config.toml
head_dim = 64
hidden_act = "tanh_gelu"
parallel_block = false
init = "uniform"
init_std_qkv = 0.0245
init_std_o = 0.00523
learning_rate = 0.000682
warmup_steps = 516
final_lr_fraction = 0.05
max_seq_len = 1024
max_steps = 5551
Each number is 128 + 32 x the weight over its row's rms, rounded and kept within 0 to 255. Layers, rows and columns count from 0. Numbers have three digits each. The size before them is the row's rms in percent of the matrix's.

# up: layer 4 MLP up, 3072x768, rms 0.0333, rows 2614-2742, columns 288-335
# down: layer 4 MLP down (transposed), 3072x768, rms 0.0238, rows 2614-2741, columns 288-335
up2614 099:189152104158124098102186126099109176121138157079110140114152072161141161146147145110147082083095142155097115153130076154103126110131111096173131
down2614 096:132106150131142090095161121097141098106157086123093202130140175072152071140141078110122142134186114153073120145099147128150136108148091109089102
up2615 099:125124124089129079073121161161074100157119109087135140109137099047132169144092118141148164135098094118151158101142138152104082073137129146080165
down2615 098:154108110111103204093120134182129109151147142119102088100149153108135159140155136155157142130167123149142079159119088087104162108090155135167161
up2616 092:103143139158115142095123199111083113144130174109156181139150130121159166133140071160133081073070134144114115143127094130087144153140175160129146
down2616 092:160128096124090148080147081161141166169130159113127119076065072112110145177133136156135126074153222128113153115111132122071103136174131033112143
up2617 096:119088133053174109097085151198164181175123124174137177166126131115131103112123101064095136161103133133154164140203118186142191109115078060123102
down2617 096:137140146104205119119184173131141119174103094139101157122123127105137091150117144075164072205168138062133119120110159101120125199079175149095119
up2618 098:105097096113144175131136104108180132168134079118154112096163157143126088155077135121156139129101042091128088110082095107143072106131158146146117
down2618 096:106122065148137129198131131118115076072122103147122122105095097163156158127107111137160092162092135136156136129138128150130198158082155083171120
up2619 105:192146153097177130093080111143148110088093061127110165111090122067084173150149155122142151164157138128144148082082078153088102150160111150148122
down2619 102:088095126187126186145126139165063148095183143133215078150072075153138163103150171189143104151091084169094129088155155129160148068158174202167125
up2620 103:133143107141129105127107134107162133113114154103189202174120112082103113075103152163119199190154014108141133145083096166149099126117132187125103
down2620 068:130157123107130142255124155115147142149142131121220137100103094124103179151149135138107152153163127126085116160140166131170111145130148119127083
up2621 093:140167113145131122080108131090192135125127129088096103112144109138143060141057104154103137099101137114162145114129115134155113133128118113140117
down2621 085:112131151178119153126129178145127132148141201150143097119088047150169103098139153097149136168075197163156090122143064080067120181144081160082125
up2622 103:178156118122085111091122139113142169132117101174154137155136101137096099151141068149174165107121145123091164124178162174117187125078104048110115
down2622 101:097100074120147196109107139133135167112110072175135117133141088187125124133154138153057110102081146123123176117118116088094098123160134134127146
up2623 102:126063177085146072109113142169153125086137083107184104084169160119123092081123134162107145086135129116173105160133109115132105052110108137201079
down2623 096:121132149142109145221171110091106111182144077105202117084097165177118139122078139122109106087170122151117150068096141137068137093144119129094137
up2624 090:151101139106107133093103143105102092149147116132118111137114124074126096204125153110083138085121120133145068123060144133152123107116127165180129
down2624 089:165120107121120131186090125104135182092125140115147128099152081113086184057164143077145115096147128132141052104164137149099110126140130119108129
up2625 097:110149131139100157124149104097080120100116137129139053099148129075123140125178109111143162121140160143065150054046163133104151112101089158099116
down2625 097:157139142142146170129078103121176086100147140095145131115128145062141165135131107160097085164127121192105124126188068104107124147189083129140107
up2626 099:093122134111146086104124161206127119117067131088118120175148137148162131144171152120155118148121123127092056151103087127182095106174158131115124
down2626 104:152119167122141149149044103095112190096087124116090089117126117159171140051122126153078197134148097091127159101141141108146147072062089157154147
up2627 107:123121195189087064119131101097147110208146123137121123130148126159083085104142118125160175092098128081131100092149136164189107105115129129089090
down2627 107:116200168146092079082160093109113143123136120045141195170121063116119111132156100144101134155116143174148127153185167136133106124116090111131154
up2628 098:145108124166149122126149094097086191101139123089168136058108139163167149123092143135113126113092169143165173098119152126124106136119102133070093
down2628 099:098154142174077161013116150132107094115141101143113146155066093205111074113133104134156098134152142173112196146136115148138131160141103146099110
up2629 110:124137139137170138078133100152081125117093167106132133141176100139110177132108100085101115126092116152113115131099122185119140081141085136130097
down2629 113:144194162131174135063096142110181158142072142166115135100140087107110099145114086068150159124114117086137053154156141105110091142159180141154135
up2630 098:083106070151151070138135105138138093160152134085173145102108057151162099145096140121100111100122073162124083118118094173099085087176108208083131
down2630 093:175083129102184170104155068090165160097169144120162113159103138101103113176081162111154113134164099104146127180152121133174158104127099116152129
up2631 103:134076153135165125106109178095141152116013064099157117082151137158089103119124108168158192126160087141155110096070166183104134135170043132143112
down2631 105:184133095164155218120171124127084125116161120103133121166119126097147171132063159158139089137155086174132175131106152142149123085121150136102162
up2632 102:110096179117108090104134201140152173165065048102135136174143112097092075127139102106102144088120128129055118116102170172127108130147140134189123
down2632 101:108116109111075109014058139126034132127116156131120176167178087137136204125136136116077092115119154131131097106096119108162130144139123145074106
up2633 106:144156081094156116135131097132069154105141113137151096122118140076145092110073146130117089121171144123134103070093107153117066133225140101122126
down2633 107:098097141097044115076079140140115154127085080091097126208142106143089163106145169127084148133127141139104119208196115123102153085149151150090139
up2634 095:163068075081168123131130159123151153165108059149103070090144112054069141094123112110108148133181110160071123101124139136130153066122073127095088
down2634 096:179170140127162151057115130124160144125155111103063203190130162129071143116202133110094068108081104150145050103083084125085118085156224123125125
up2635 103:119163109121106117094077178143102124108091149151110162123135075109154098115032141152105181122116127102091217115092127153156145135109129087129090
down2635 102:126122143137233072073136157183106073137162143121026119041115218104134207165118115206169136089128150092161095138163132120158121119148137188123096
up2636 093:168146123142105135128130108124105179156114159150130141143108163138103079139111133132182137087136126105077088155104128111172176129079118081182142
down2636 092:133123129127135130127116112118154160059103112102093108120113092107097107088160129192083159132186137163150179069165149138111128175091144091124141
up2637 100:117035123142178096131093118144172121070154122137181096125140106089145092140062120143165113133115130138100117150114141113127118114091146168125080
down2637 097:094093089115124059150094130153090153136131138151103169122104120104060125063096129090116109130158173104139164139111158129159132195171078154131163
up2638 100:082151093117114113120090115160134110080124122141142155063120089110079178164136167166061110101127121140130157140085121158110095128087143101129168
down2638 103:063144119136115147107200187113171150155115071142159067090108147060149068190127141102125132124125124149114122089140162121189144166148125139079094
up2639 107:099115088081115141078129154141111160087126091188111090089097116077110192127132155117147086173118163098153158118134085174118116116173120116140137
down2639 111:140089157114124119103106189089062116120141089118123202167108090114156134177107084167149138128128122086119131148099151173104128141089095111147087
up2640 099:130084077114169166131076139125188179131095101113124082053183091124144097183150115156087083104100107098138144094103116167169091117158110134184156
down2640 092:140137095118133090047144078110144082135134164111111158166096151115126095151154147083134085141086140139149111096085190138126132149119113133144114
up2641 102:181088123123105158079143133118129074093117076121143177126123089131109086122155090130111083145083105154129116134097155171116107101086121184122151
down2641 096:118131121108132187034170102131088129086097154223125120121074101125163131078107142078130078146151143155141092122144154120142167102120143127124156
up2642 093:078100135148135131102121122142155118154108080154178122063088140113109162109124148185088109105113150104059193147175090178084130101097145171124100
down2642 101:133165150175109088117157104123147111164155077146144110130109109125132097140079103133143150138132153087079164158130130077100081143138137132100091
up2643 103:152105183125129089091140140053159161136129103155090084111120132089139089083095117135140137152103125142169177084149140121200164116182134161105115
down2643 107:144112152146044132108102110076165190121164107212097167086172127121073081107104167159142176114183137138167183106176150084155128163150123116121142
up2644 099:201128160137142126161068107173076097121135136165171184153171159097132120119155143115156108091087140080135088122139137185187131080084074116103054
down2644 105:142120086111136144026149113112122163146106072122152118155104127103124070131183062110130122136085157077157137129123156146153135120127120124105184
up2645 096:101114065118193088107114168123159181077128139151211161148125161141074079168135152173135167152084134167133084117116115102151114157091093146070115
down2645 095:141121049116136178064138132129153095090128105109065084150093117176110175142062106125092157153116079185168086148090131088120076156129162111087131
up2646 095:139113106151115122089123186115141152125096124222122073127041106152063136116115074124158097160117154082165068106143174122156153160123123108182101
down2646 095:088088120090145077091170148182112063103098168109133124185097112142176115115095143128150116179142147142148102127074142093144171157071149187145124
up2647 104:132081180135115112085114100120106098137132120113130108088112107160136188175090141081117062131103162068181192110141072174110182140077111115133108
down2647 106:120108083083168144106164166143099132115102130124126120125111091142112144115117114128119134177176145103125126145142140126156153177130158106143128
up2648 097:095132188160137124112091184161145142154124114128162119121155124119163128115158093104140141129075171130142147167096138142137109152130156178191133
down2648 102:126147134125116121098164119094156172151128144162103091144145141114116132163154117097178046121066140100097123085112113115146129076107071115157101
up2649 105:084106168158145103117140133092155143133123085152090093107118079082145143105139111200112100103165065102100167132181107120133122109125062124188087
down2649 105:150183063138090124069164133113137115127156143134173109105062120148120111110174171118106156142188135129123110109121107128097095163178123138153100
up2650 107:071078062113135129166094118099136105134147113133147116131106106095144138112177137111098179166157154100149142065125084116193147084172115225086164
down2650 115:080165163097170134137139118146140105127109088216119173157166084074198158180133092152114082143154120111166203119161104082085140174161119178153127
up2651 107:179155142158142178102059152150135183083120100083109145120151066039138149130124114064131182094137123107131149115139097147158128096128135119104079
down2651 107:155131097177173187099119165075108152168148096162177109087075115141115162111037127057141122122170115158196129158103166163118109145086132060141098
up2652 101:100203099131109168126103140137188086151110092140103190121107137102141184073134136109070110173127165115094160120159073140141135087124124169108147
down2652 110:123147152169110114060134188127142147138102147154124138094117116201159129136145155110054098134155106104153133154188099093106148031115162205184059
up2653 097:173128118114045131138123193169148117135012148178192129175133084129100138122156101133166089072053119110104127127122137137129138133176144156122140
down2653 094:155176135122173087106155132129085136132193138048123099088148139102118106158161094118113131163207117160159131126161179110124117108063144094130128
up2654 098:155100045064076096148129092121071141152132100149127093137162095131113154156093135130095169088102116151132118153130111122068189151199123136127182
down2654 097:116123232171171156093084180151194134038110134145144125144108114105101120087108138085114149143091146131154129109176123155159077106106140122135099
up2655 103:150083168131192146077095136199138153118085118177124169117159102157150090151111077114129114182125149158118130095124191153133218081120124131129140
down2655 099:109107162158114141234142131109118153099137073152183124088158115138144112109157078161129171118123070130089186069141111104132118113135182091123187
up2656 098:089059096135074081124107159111193152136050157143093167135094155118076094139084134138088128164118093088192155090160096117155149104154120132092102
down2656 093:098106148132138162229076139085143156100173141133153065161136190118111174164132102164109069132153070139114113126094129155107105133122169121166141
up2657 104:092085091146151137105176107096112173101135147064097118122114088129108154116126138111109199083096147056095106092112133153215079177153152129087141
down2657 111:165128145170124146054129140127127150131118143137159103116133150155087074201162115049098116181132108079138134113164162109129139029126147113150054
up2658 107:101131181131194102111117193191179149176124072154124145119196164091162163131056129094120096184140165089119066109112159135141098149110129114149090
down2658 100:173144121127160076175138110149147157129148148137105126142138091177088064090093112144132066095134102173136116190136096124070139102157159142085146
up2659 098:082118177144136121150094146128152152133119065179114140135157150135127129122127179213113066133123125132152075132114112109115121141126099178099153
down2659 101:151167131176146147071118092153111122142150143111159109131170120156123129155053141164105138077123129107144126136177115116122137147169160095102090
up2660 101:122134087105162072144117129119169170139097164067093176139064164127149144124053132092123180140103183108129136123054085098175060113161116175142138
down2660 097:123165098141128104146111109121150141091124106061141146128103155181121116145137080203096137126087107144148145163134125157050126106135120197160142
up2661 100:144105112096094112131157123109180187187097122146158177067109114146115117101124159104128174139102152073131128181126120141105128156135105175113157
down2661 095:100184131174223127215170118200154106114112166082162124156173148179134190092106132146138142086138170170150160080103158136132108141171159094148106
up2662 094:153145113178115161086144085086161136086161125134135123124127169133129077191157176141114054149077124112156150105108185086131107124141127111148164
down2662 093:078085142062098126131129178108151112172133112138148076087124199128155144094119153104123159146219169090179089117128156090116144095161117005108105
up2663 102:170096112160167107131146152121189131206152159140135107099103135151137136131091102106175103050154153111112111080080108140104134121121175156148134
down2663 100:166152147126119156094169180156143109182139137142152161153154146099157141103142052127153126107138167093159107090095106081153122095154150187096157
up2664 095:161124051177163124092145146111125123121117083100115159172085117052140169146130112147098132158085112123162182105079155116109136132072086171127086
down2664 089:125112118121169076108169137124142148073150106146124116123092188171066091119101085075144197061096114155156162132118181124175146145178144121139126
up2665 105:174088098130127094121168137130107163201093158092174093128181045175152112098125161181075171060113122158101121110111108137170118161172142154083113
down2665 110:120125064151163161082164119047162134107119149145145107144128139120127137153146071198106136110111147154050157120064151122123119139133120100108129
up2666 101:100116058172143142148117140168117134127117114151141192151106117055099103173172121133121156133057131077145155089094160158108154124121214163164078
down2666 103:132152094141135133102146159113117149135147145149112117144179155161100094180138137087153130117117141096085129098090176117149176125200165123201148
up2667 110:104125122165068114108170145140108126129081128158145109151113106145142158128138136111088105131097090124109148132163100131059210093136171164155074
down2667 098:153122139092101100246134064119093113195213173199148100114081124123147108112169191156111121190177116152171168110125119097130168150095151140140144
up2668 104:135163088121131108085041147118125102127133190175114148103133111163095050118084099119152092093103129104125139137143120112115067000077124135119131
down2668 106:142135120159132146081135166200127123103134152134143128097123133109172126120087157096067088106146151137119179135104154122102198100116137073161129
up2669 097:135090103112122131139075126125161210183118091123122154127167117136130127111158140148154125193086139061197105093128136123147098162142110140148075
down2669 097:159104119129110128060099161147081173154148135066159103170165159124103168165092208088129155091125150148137130116116160145135103237147198122154103
up2670 105:117093116100108078124134137201133143189104060078110103113072127138080055131126099158157105115171081084153142145136109152099108106116085128213118
down2670 105:133084107084098129082138105099132143122108118091094144136159182138150141120181100143099121113133162119112142070129150065113091094177099146142124
up2671 100:107072126164181128108160153121082155130136077108187152125136095142128154127094083123164157134132109093099121115090172157081130136093166138153084
down2671 105:164154101145093106059108158115146112120133170083145092153154081104127141233147110109135110117103148143086126201109123144152090065120111070186096
up2672 098:157152130102147149106091128159117193110130135158163085107154111129199105107118131122188104168119130094089171108137127115148139150154120138166089
down2672 101:132137196119132163030133138112137152168137119144153145098146190050142127120108107125173127122097137120158130124125112144049144101109158123191119
up2673 101:137119119120190170087097142121109113134121151140122159152090100098142136108146122200144116136165094130077146113118130147116090078139141139185113
down2673 107:136087156131113095059130129125119147178111090129085098124041158090099120136163131158095150159138129107118079147139099138125091156140128157127117
up2674 107:104085190146091097078076151074113106190118065129130126156141141121093147132117137108125097181173129109167091120159096139203124150112131176164136
down2674 110:124114086129097106088136095091057084185146154036165090137177132128110145162104133151174111180152177146123105106156099136154103155130100110135176
up2675 084:134079130175074131101158120124140140139139115180132091176110053096128165179110176134152125098076110183068117145121178167104111113099110106147167
down2675 092:224133159168141097084133150071091099133122115126082142133150083117126096087170062055127168134097146125157091096168099090167145158133128166130110
up2676 098:135105102131068107150094149126108154118142138138115097150130084102155175186099140147143109145115149137083096056069095155096128063161105198100128
down2676 093:166073121113074109121117108126068099157165180116135141123168183095129153171148173129145103081152138130104107136183137143116173097129059151121038
up2677 100:168071158166140074125113099136166091140122136188162172178080176096120089113146092178199172166118124104135127175194134181156108172117078084147102
down2677 106:149141077089092125061123130168120141153192149128084158080105097120144061121174112115127120158149158088182168077123069135084128089157163116167161
up2678 100:137109130092154181155076114148114227098115136102131123135154085141116129152143109156135099089105094124049083144175153131115167014118110121205118
down2678 101:121098142128151101113176088115065152091089096152134219114111154118103088109102145104127171150148138078169088111141063212152135138137137107084107
up2679 104:167136100119166119103143129102084127196147112136159143161131153074108152097190120095153079135098153069101080110115151174190140078066111157160071
down2679 110:118124159146193157052127141093166117125151130145155125167127106120102091100162190125160138167150145097157136152182099110156154166106160133149070
up2680 105:113135116144104082109133125160158141081087107059143113165183069133169129108141069135118097125081132138053125113069122146083099069120107152087121
down2680 106:103111098135163145114116124179172095094127189156077176101161125161173079163133091174104082082143157091076109096077127168128129146109093129096152
up2681 103:132147175127110140130137126099067128071055124089113114107102150153071130176131108110083126123099172117109112103089105104171138140190130157116131
down2681 101:087125129126151141118145125151151095155122176109165108126114111168168178065174133116114168166182202157098157133180094119107126129126133148135115
up2682 100:140120186125187104113126103102150191127122101128145094144112111130138080125146136094198105148153120102123102134122133136140108077102104096137126
down2682 107:119137173099175106102166166118093064168103082115085061097153085069145112103125122137114093064124190177159121097132121088110161118139105114136106
up2683 106:100113075153144114104154168134115133106072098103154089102132078154111069085113076161101128073089097144081142141109159180101055111084153103088151
down2683 096:135144123164142163210207151200088159176099144078111160138095125099130154167103137054141173105145097162138123122077156089089109146148079153092147
up2684 082:150136089097152139165128164164099165068112119145144126183134097072097107144113079116146113154133124178068113075162161152159128074160144163111150
down2684 100:155099064167128098041119157112097110106105088162177118093147093061111170139135128150149185127108148092063122088124122127126107149175118111145103
up2685 106:152111150128132145116102136134120110185117092195117159091153102078095114144138122089137169124075100097146135068153168138103110157135136124100128
down2685 107:104138157130109131084144177096056117122122078130147085121186154120125149092151132096113113130125160101116103181087143136134119102166145163133135
up2686 097:202120127144138096122061120092169122122141107112120139095165118060206109153144113170170140133075137090103126082107182120124134114114123122091120
down2686 092:121130096107184144078115139123137096117092081148131166174145160119135189118104166131082124137160113091108090155102176163070114190142126122127159
up2687 102:155132098086108108080131095125145139142099112088174084119194142115139123178080135163095140116085143075175157148123140172111125127157172155107083
down2687 099:133150146168197144129137140140107092131130113116076174126092204140090192100117121116144152119118155090055066198154184075078131166120116170115120
up2688 100:143083124093190116073119167087174128096129094108159100096095061099186164104123074159134159096107096106138125125094092125122156113149090148097162
down2688 100:222127139119143098121200139102097073197135129087139122106104132114133159166125179139121062122066107129125118113085131040115097210178178146122103
up2689 106:121112114131133146099145107103145171117118092068196144104134142143152133113148095121135223112126050082124157101123119128142136123087068108122163
down2689 112:072197100157119192098136141116154135118082166074139109152182185139115107158160076108139101135106146119152105094146122149103137174164095130086142
up2690 101:081080121165155167114130169121119157089126098132095135109189107044120161123078149190099175055147151150089084090151137147101124122123104136086144
down2690 106:138083146117115091122112168135115121115191106145140131097132141120137114100126152113125165160149188061178151149094130144149138108160085141181149
up2691 099:135128156121150184095112158129142201123134109095092100089175112126176085159166113182148139084171116123147117078080081140114114143120059162157094
down2691 094:177137128110153189025163143173111125096064187133136122148115161133136150140143152130166147154106228118105129107120097152147066108157103115081095
up2692 102:106125111121187121122144130144121151168149114119163173159098112103139073081118090165156095128154124099072103121136125154119096127116091141177086
down2692 103:143107147163151118128085109097136129116185090154137099181163101097149099129085190149075138094125109110133124131058135081113108141133117078096151
up2693 109:129080123098112113133051170103148187129096109158132141111146131108144158131113134120155093060094181159142151119158154154120174121091103152123082
down2693 116:150149154125122144085121108160160192129108052079101055100125161099161103144149080139124131106138149137095150097129110069201157170150130103117156
up2694 097:108054135133138103117135171128155147059071121171126088122121136089134119090152081069125086144129109124141143147095081203148184091120098103189155
down2694 091:137141185095156123081138128123200137129131131073113102107098072085159167084124043151135142140159156116144168111089110134185185142166095127143172
up2695 086:169121131145094150136089122112130126071107111178151127120183091156138106128152087156169134138146181140120117115079157170162116087174122113136130
down2695 098:170089129123109112067107141146133119156109090139168097089196109116128113170165111169186122087116140117135108117113141190106094059160090139157096
up2696 100:110207194121081183101096171090109156084133085084112119130134074133147184164114144188111067141154122160093139146055146135118182085067067098153141
down2696 102:078083163107161137102103133095099150116145157155077103159093135106082156141121078118118106136087145112144169134106140105075189104108104161133111
up2697 094:116094148101129047098087162141147117111136117055151112159146085098179149117121155196114126106172126068087167130140144123218113112164181133151140
down2697 094:146141161150142123071125186123114116111132155107137164150086164116120173155157077133091112107109196099134150156140155134182143088106112111132090
up2698 106:170122152124131130081134196141127149171151181160132098146175119099124148088082123128135097111164135159093165140108202121142164091115070153159098
down2698 103:208154111126089152072168092116165117092150090155189122100127111106071135186129124159126119121135082147145101180166077128142125133104162138120146
up2699 104:124047157115094046102100159150173163107132111175128106123176126096120159156111114109118111107112101135145150076146180125159110146134134116106161
down2699 119:156156093157132135038116154078138147127115076137117082155105167119159070077112137184138156107087133139106081127119178122118151158132114148147136
up2700 105:099104131090136122093110115135151161144122174170150131075087103172104109138151073184149106101128191089091125056144177164127150124082081185140121
down2700 094:168176097134136167104103106155158082134133119064115097179155138149157183106128121163088030113147149151107158133099148146186169103123149108092118
up2701 099:167101091169137144157156159127168114101096116154101119121150104068154095205098135170155152115086097131093117116171117132147082120162112082114074
down2701 102:094171163137137159043137178110152171101137100107166110157097119127109187161139160154134124146126081106214167145137124062147157127206180096114086
up2702 104:092124156175063148126133185125118125111093105189110152124142140144137107135179100128146168136107140116144091073130204171136104106086144132165116
down2702 094:090115108122150173255090155096090154127102154079090122092117099106132095092146132098157117130106107195096148131138160135121055155178118166105141
up2703 097:154100127123146111090117133100157112086137121118121115115084141100145094120119108113129169131089148113150208136153105144180092119109155180113125
down2703 100:143146142122063091118113111101121098144134139163102156122058118159107118131133081142145133106153132115174125090149076100122067122146180174092137
up2704 100:113106136079090121088129179136107139134092068071104104167199060107083169128110099171124134090067141174102170176070126188150075089174120177187127
down2704 100:178101083103115161096140139164175133157122151103159142156183101215111146148134078153044134154149108111097126199122075112158104152123109097116104
up2705 100:106141162146182108148140179226126097089143086132132113108075107093108172223099144088158093125111174131058123130168160117154111124090057126127128
down2705 106:112170146179131187094177146175119087142219070156098094123157156092156109170156154119118118159127108143094139129134251111170107154084113142184154
up2706 092:136119184104209122092155163148134103146146081113139070097084164122132207152177133115124138064094193147105142088154138193124144135155143116086106
down2706 092:197120108104126127061109170131069151161111152132121141108098068109133137062113132095093133137149147120131148115125200110142117153079101193175158
up2707 088:113132100055111076092144120101099111168082101110173117140184145104075153130133134109115188161146093080128110125120130139085118113106087090146134
down2707 090:089112098132062147073128134134138089146110141097138168096160145136161152136128139101139084166157182083085087064108059123101082130077166136063155
up2708 105:111097170081160112102151080055132141131139105130130130141112133139087178092097101151128069117131071097167128145073086166161082090154126115209126
down2708 104:126220146094182116065159117155173112123166165096131136074101099124130146094135160116162124136118124093116132136157069118140156184102140072133145
up2709 107:150101102147181098110089190136098121132122141129141133141113138162078105149135081115173093178106164124138096085103099160146114134114147113109110
down2709 107:167095102175126100067077155155161146108119164119083100130116094116125185106123121181065147114165081148097137125115129116103088100146170127188145
up2710 107:169107161113082130097143095090134117141153122181149134120176097113095137138143089085134133084125114102101183106161162151175162142110121149163089
down2710 110:149107172115129161061131144067189147098119120141159150155139101091136110163159133232093157147102123085100172074167081154156103135136106072128103
up2711 103:149106171106165095088115183110079160115133142208128145127128149069129080152112106183150170095133139112110143143084189122161187080124168107151120
down2711 114:178106224099129163076145126137110110163114077150069075098138089112072135181139144151127158154184187118107078135154118137171143176106074145102098
up2712 104:175174163093134109142034123138123132143167116157143121117121141126186154156102157130112094135134111125091081120148096159106164097153102147168108
down2712 101:115083118160092163132095094081157115084116137112175156145131132142143114132101110133098099123170150121110100088145091063101112139098154105055122
up2713 102:135124182106088170153137162130151129152143070124203128149154094115128086133112153141170193180071113124135134156113181139127161108165135149154076
down2713 108:093154133180087133041168166137163107135083120135139082166077122138182139158200115166196140133160134141115123092145183119117117113114044141144138
up2714 103:136124073130176098149090187120111157158078120120082172152175169142124136096056064114182145137089109136162142114127114164123139109141168124148116
down2714 103:079100084108073124122160152116092171160136190093078071121156057159144169099131121149115163071126097154073118131154117108170182153103117145147118
up2715 103:169165117094150118087142183184083144137109107090127169150187144077180071200084132130145116127110079175078072107091113148076140094081103157122155
down2715 104:132080116085110133118113129133097061067088128110134154131087119152147126101147114162130165125136103110113165154190128198102114104134135065172114
up2716 096:157169138092147101090076171184109120161113111163159138088099070176142149088147180155123100114152099101132167161116102120143104097135059172097094
down2716 091:104192090126119124107132123194176155131122093125114079146059182085141118130123129170111105126106135157114093176116096081127150152166133057138095
up2717 096:130126086103177138087073100192117097097123136175121187135127088116111189099135115106074097131122155157071119128131120132160066097145130174103109
down2717 093:118139114086156078121136105116139087116135189088123164153063067165134094126170120140146176136126123196103124164114147124120152112156113132113134
up2718 097:116100150122100054091132176146090151113151063112211150114103108133155079126060154156133082113137104154077151098138119135108140139135103120100152
down2718 098:161093086130121182104190112103169108132110125137118124159145167156153113125123160189210111128136161178152122086120134158167086145188145086090095
up2719 102:147080101138100104125119142125147153045089148176152142062186098166077134179130137102135140178082155043200185086149139157135099088122123140119099
down2719 113:170103122135156105038117191210072149120109147150066104110121127170103133099154106196121145161116132129112143127147106145118127142103082144095111
up2720 101:120167130102138107097098121087128117143146130209161154159042130131172190133188162066144142200124094158125117086143105100197163118130148147161063
down2720 108:113089102110127084051106189092161140136102153185137198082090131055147061080052118197125107144136116127128149071083148091121143124105118097104123
up2721 096:147143109084118106117111117135114146167138140177159104120107074137123121175163139132139152171106153121118143088100053147169197127143150136109115
down2721 096:154176114105126114130112205140106150135090137125159088055195130098102148147118133169151161141113172179112130160188131067118103116162072108093134
up2722 102:142135200154132092152103088082107122159105143142162124168104162128107173101122095123156071107160084146079160131103159115139099111155151150176093
down2722 101:090072058095097174075165180111084086123140165106090120137098077133132146101113156094152154104127124153145110195117086161053153150141057130130161
up2723 092:163119102158207081097142153106183089143142145100140094111151176157122065089116129144103152121053154164169087128187148166150099152101122128090063
down2723 094:129174102150107153064204150096174144118171146128147075125147119092125092144186113139140101101164143129109139138125111147106056098153145209106151
up2724 096:146089096143143123132147122113144180088137086089104103139108146059129131148112108129141187117135162118129091151141092181153098151114056105166118
down2724 098:135154164111110103122158128073135129119124117092141170148140139125187110114131149148194109074118130138067140161158117134118175132145114064137101
up2725 098:131125140112124084147145150109170191112092136120169100164105082154106146153094126146175145151080122146191200139148136143172126090153114098136129
down2725 090:130136148132166111067153177137120128146128083111130131178155132080221169152148160161172161181132155126181095135078118112081112169125124107177095
up2726 101:144062109120166109122127146116146106102103115142121117086179134132131074068042097115135117063125049090145109101121083169071083097117148133107149
down2726 108:100160120070069110055118132081086190126086119189144129117139141148100099162192157118198215127062181165113071052133161159129121112133141079117157
up2727 099:149115136132111121107109079100080151132094182110171105172153130132115124138177158119174127065108080102091090135120168141221145136074163164113029
down2727 104:106112103127126175069169120084099169139146130091145110102160150129117111121093121187117105191202174107153117093128077081109116093077121091084083
up2728 117:160084106151105092097123121081128140103078105126154131151097105108152171169145129164124141134137136081073156150117047136102130149121112122077129
down2728 158:065105139146187102105100121134147086128178130145216095118070117075156115178124155170103134121123128154122133081145113130087105095159126100090143
up2729 100:154128149169139038075128141130075128126097145144174155113095108103120156104127066128107171157100166147141134127112171176139128160098173125188118
down2729 099:126155177170102139097150099120079093139167128113082080178140109121130118137102175112190074109182108076149134096153097123110145114178117083166185
up2730 095:114172139149174101113092150138134103120083176193115156082158157088111059099177069135113184151082148118122215139120164183170164149125119090085114
down2730 086:092156132116100157252090137135115208111121145099092137155097133126186115133098125107070074080104168116153090118110139101137076103118185161121155
up2731 099:178161129109139085130142171102131123106074140160103091138138099082124163130097088180167131060072091132113188183058142134113135154131117152169068
down2731 095:091068088133079152096131153061144124202099095072148178099125139136089105141186141109097088086095206134139083113142078181134074112159160163157184
up2732 108:173131100102133139081147180150144145109087130192247084137184122119154098128140123122202089118097098163101100128108092162166168115076125120167143
down2732 112:109161079120148124058172085125196153173183129095100076134103168128116216120113135083163074176131167122191113171120131096145128142173165057049126
up2733 100:152130128148055120082102145129171140082136148099117099050130099110094133133164101128172136126077122149108217117166085124161146090172113094116088
down2733 098:210076118118112128204119150146128122186125168171125140127175135112136095135135107156186133159151170117128130084140098089117129123174148086130120
up2734 096:079113195164130047093105159116155150110067079116134089132119084124112162084168107129106144181157075138154172060114093149111197115113165119150110
down2734 092:077103135087242167165184086103180125112162146098176127109118118133191096141145110089172186132160098121098137085169136160070121121108103107092113
up2735 096:070149142122139109146098127121109120101115106094103176127064076124106134123098169133164210141131083162154165101100155119158154091117100087175164
down2735 091:153095141133151151048149090096166165152166095152127134175118121072138162188095130146137086122120124164130087080100095126128176100151181123145107
up2736 108:176166151115120145097118223137129087142160070161125158107078119128133098134137095169160152157116129089158087055044131149155172097121135060132151
down2736 106:156111131130170088054159124081145107100143048071105125121150125057146138134099205110134110127126092113154152120080157129098161081147183128145178
up2737 103:099130121087119106094104163120088093096096115097167157125166056133135161093113158125096117127124114151103112150092088147136104085103160170144162
down2737 100:172146147149060155140124166116172120120120058142100124087122109147167061110141126121174140127072088145146115133161129133091142166167146098144098
up2738 106:174159109136111130095113157183116163094147161092184167068225100101152131151160124106145138099137168135119159123168122146132080111095072155106081
down2738 110:111123186109129154020129141102095106131118069101099126133162120083128126138134113177150109176133126148160133123170182123080128102092172120055108
up2739 101:165078071158181139129113151138168141091074093161122143185150132073085133163127143093112146187110121071080084141146100123140162082109128117098098
down2739 105:068135099129139141109153137091117102111149134079114137062136140082094162125177076138195103169074101144100041069109085131100135171138124130158117
up2740 098:142143197182137077129106116083113141107088131137110110102157094096116129168123107129156130132094165115109142049132140175105106121148123130113129
down2740 094:183072162144147162071164129114159094139145112143137112129167120166112134132114130175175106140088186117173141087056155150137137122120126136130108
up2741 099:178126120135151162112049135104154125123093171099146128125183108101079083097174167197112146103167171126124163111082184129114154085081102187171109
down2741 099:098169174200104095132131111180126123174111085152140135121095068154130107101119117172146057141148106133167107133139115154102142114082119020109134
up2742 099:104131112163158114101142183119134114157088076117121124118151154156113162103122122062090153098109175109131111124168120087142086098138124143134100